{
  "n_layer": 8,
  "d_model": 192,
  "n_head": 4,
  "n_kv_head": 4,
  "head_dim": 64,
  "d_mlp": 576,
  "vocab_size": 2048,
  "activation": "tanh_gelu",
  "norm": "layernorm",
  "norm_place": "pre",
  "norm_eps": 1e-05,
  "positions": "learned",
  "qk_norm": false,
  "attn_scale": 0.125,
  "bias": "all",
  "tie_embeddings": true,
  "parallel_block": true,
  "init": "normal",
  "init_std_qkv": 0.0468,
  "init_std_o": 0.0405,
  "init_std_up": 0.0468,
  "init_std_down": 0.0,
  "optimizer": "soap_variant",
  "lr": 0.00548,
  "beta1": 0.95,
  "beta2": 0.95,
  "weight_decay": 0.079,
  "lr_head": 0.00511,
  "grad_clip": 1.0,
  "warmup_steps": 200,
  "schedule": "wsd",
  "decay_fraction": 1.0,
  "decay_shape": "cos",
  "final_lr_fraction": 0.02,
  "batch_tokens": 32768,
  "seq_len": 256,
  "doc_mask": true,
  "train_tokens": 133300000,
  "steps": 4068,
  "dataset": "wikipedia_en"
}
Each number is 200 + 20 x the weight over its row's rms, rounded and kept within 0 to 999. Layers, rows and columns count from 0. The size before them is the row's rms in percent of the matrix's.

# v: layer 2 attention value, 256x192, rms 0.164, rows 133-136, columns 0-191
# o: layer 2 attention output (transposed), 256x192, rms 0.147, rows 133-136, columns 0-191
v133,103,199,187,185,204,210,199,199,204,200,212,194,190,187,190,202,220,189,193,175,189,191,184,181,204,211,197,180,206,183,239,199,216,164,166,192,231,168,170,203,232,187,204,249,194,163,200,225,191,214,212,205,219,238,214,203,206,210,198,198,197,194,175,225,225,177,174,188,201,171,171,204,216,179,223,196,265,207,215,171,198,235,182,217,166,194,209,182,172,192,218,204,230,177,172,226,189,183,212,214,200,185,196,201,206,211,170,219,198,184,196,205,192,239,193,186,189,178,210,206,224,240,194,205,203,201,206,227,176,237,169,180,196,225,153,193,165,179,204,212,224,217,174,163,154,162,230,234,203,177,228,191,191,223,211,189,196,173,186,204,217,216,192,177,180,188,239,201,202,229,161,212,206,201,184,208,209,217,188,188,213,205,179,189,232,186,206,190,210,193,177,181,221
o133,102,206,228,175,196,189,204,193,213,171,192,220,186,192,189,186,218,207,212,254,190,201,205,222,199,198,220,236,206,174,181,186,242,210,189,234,194,193,225,225,202,210,209,208,182,225,200,232,223,182,168,175,202,201,196,220,170,233,214,198,188,224,210,206,209,206,201,220,217,249,208,204,220,217,209,165,172,222,223,205,235,219,179,198,149,184,202,178,199,204,209,233,199,208,215,234,196,192,242,225,226,193,210,212,151,243,210,200,208,220,207,215,191,202,204,246,214,230,222,195,184,187,184,179,218,203,196,173,230,206,231,188,227,174,199,236,202,201,188,174,194,196,221,232,217,223,207,180,167,207,183,204,253,206,181,224,184,224,233,212,162,218,199,221,205,216,196,219,189,208,190,197,178,208,197,186,184,230,217,206,187,191,212,223,193,197,211,189,209,213,187,232,204
v134,108,217,160,207,197,206,167,217,154,214,198,210,203,189,193,184,206,190,193,224,225,196,200,186,217,174,202,189,156,170,169,193,219,206,206,227,229,178,198,238,215,187,165,221,215,189,195,212,176,243,206,202,193,184,199,217,199,191,211,191,187,153,184,169,196,182,219,232,215,219,210,210,201,198,178,232,200,188,229,195,180,191,177,198,231,192,161,201,234,238,216,200,203,218,200,212,191,181,205,202,194,191,216,230,199,168,172,223,221,186,228,182,188,199,226,180,227,213,170,211,165,199,184,197,188,198,211,170,195,192,218,180,198,210,259,191,224,203,223,191,215,228,213,209,216,179,158,229,204,258,245,186,200,201,186,200,185,210,193,233,165,205,214,175,218,210,210,195,214,188,196,202,208,200,206,206,204,206,195,209,238,182,196,225,170,189,217,210,190,174,162,207,193
o134,099,202,198,188,205,192,231,237,235,224,196,246,197,217,219,179,219,200,188,161,201,169,185,235,148,212,198,216,214,207,202,189,218,181,206,203,207,215,195,178,187,199,212,189,210,178,214,208,194,167,161,181,213,224,192,195,225,208,177,226,232,201,210,218,207,237,202,165,228,215,208,189,198,206,224,210,228,190,158,237,220,163,202,208,204,226,243,176,211,188,179,170,164,174,192,185,164,210,212,203,180,211,199,208,250,199,197,177,184,201,160,200,221,194,205,202,214,166,210,197,197,208,201,180,214,198,205,193,225,189,187,266,238,206,183,174,168,199,181,205,168,202,230,190,209,210,195,221,213,196,179,197,216,218,203,177,236,169,171,206,203,218,194,211,202,195,220,222,203,182,207,214,198,197,203,202,204,190,190,203,200,196,182,180,249,227,200,218,201,200,230,206,207
v135,107,167,198,205,200,206,222,213,178,195,188,192,154,157,194,226,199,238,225,234,220,166,184,215,187,214,208,199,201,191,187,210,206,178,198,206,172,183,171,192,212,215,174,185,209,226,240,198,172,192,179,160,192,198,224,213,218,189,179,193,178,197,195,220,227,186,196,216,213,195,200,211,179,187,200,195,211,192,190,215,196,190,225,241,206,219,188,208,212,188,212,197,240,221,193,227,188,189,205,209,205,196,155,170,197,228,196,186,229,194,193,201,214,184,170,167,207,190,214,198,190,176,206,214,152,197,172,160,198,198,201,248,245,175,217,218,215,183,190,220,165,239,187,172,191,203,183,180,221,237,199,228,218,179,205,242,179,210,215,191,205,174,226,206,187,166,218,199,196,193,178,217,216,222,193,200,179,183,219,200,250,230,206,210,223,189,224,199,208,236,210,180,197
o135,107,182,178,176,180,193,182,211,158,201,222,203,230,216,202,203,195,184,190,196,192,207,181,199,203,199,210,203,185,167,173,184,169,202,192,190,185,208,238,193,208,208,201,197,181,189,230,208,209,185,192,201,169,178,170,195,177,217,235,165,217,189,241,182,173,242,181,208,204,196,195,203,169,192,223,182,210,220,230,192,188,206,160,210,198,216,211,220,179,206,213,206,165,192,225,175,238,170,213,170,194,221,205,240,181,201,185,178,169,181,203,207,199,216,163,239,188,205,179,185,193,220,183,210,212,160,217,201,156,210,170,205,188,203,215,186,216,244,224,167,195,152,216,217,209,194,228,217,202,234,185,180,186,226,182,185,209,173,212,215,203,194,194,187,204,192,152,224,177,165,206,171,207,198,198,199,209,183,176,233,223,199,228,198,222,198,200,208,174,170,222,206,189
v136,119,201,202,171,196,142,190,203,200,214,203,209,182,208,196,182,177,221,189,204,175,198,181,208,210,192,173,206,177,209,239,241,181,195,201,206,221,198,193,216,224,197,212,201,195,210,215,218,208,228,225,204,180,196,169,184,166,233,183,197,224,251,213,215,188,177,173,213,192,175,222,191,199,214,220,184,173,218,223,175,159,210,180,180,185,171,253,201,203,180,203,183,211,206,155,230,174,196,195,195,205,222,214,200,203,174,184,244,191,202,171,175,199,201,196,206,197,196,225,157,199,198,170,220,237,203,199,177,200,181,217,235,236,180,212,209,221,194,208,189,192,201,226,160,187,212,225,193,167,206,185,177,194,186,207,205,210,207,232,189,180,207,207,186,193,197,176,223,201,189,196,234,207,226,229,219,175,205,186,165,201,199,181,210,184,240,238,176,164,193,231,200,213
o136,115,187,147,225,191,192,206,175,176,200,189,229,211,197,216,194,193,185,242,158,231,203,200,196,205,196,193,196,224,184,189,187,180,231,206,209,190,254,190,214,182,243,195,183,199,231,207,147,167,189,196,186,198,181,207,206,204,204,194,200,178,173,198,188,199,204,224,200,192,194,200,161,201,209,195,171,221,191,190,201,220,178,233,194,189,206,190,198,211,215,204,217,234,197,214,181,222,214,228,166,225,177,163,222,167,266,191,163,205,194,222,236,177,217,206,200,224,188,198,236,183,154,250,194,213,223,217,211,216,204,207,210,225,218,204,178,201,228,210,193,185,197,182,203,211,180,158,201,219,167,189,216,195,223,192,210,188,186,212,201,239,184,187,202,167,214,166,199,210,205,200,188,211,158,198,180,202,196,193,190,216,221,221,176,200,199,178,192,207,185,195,205,198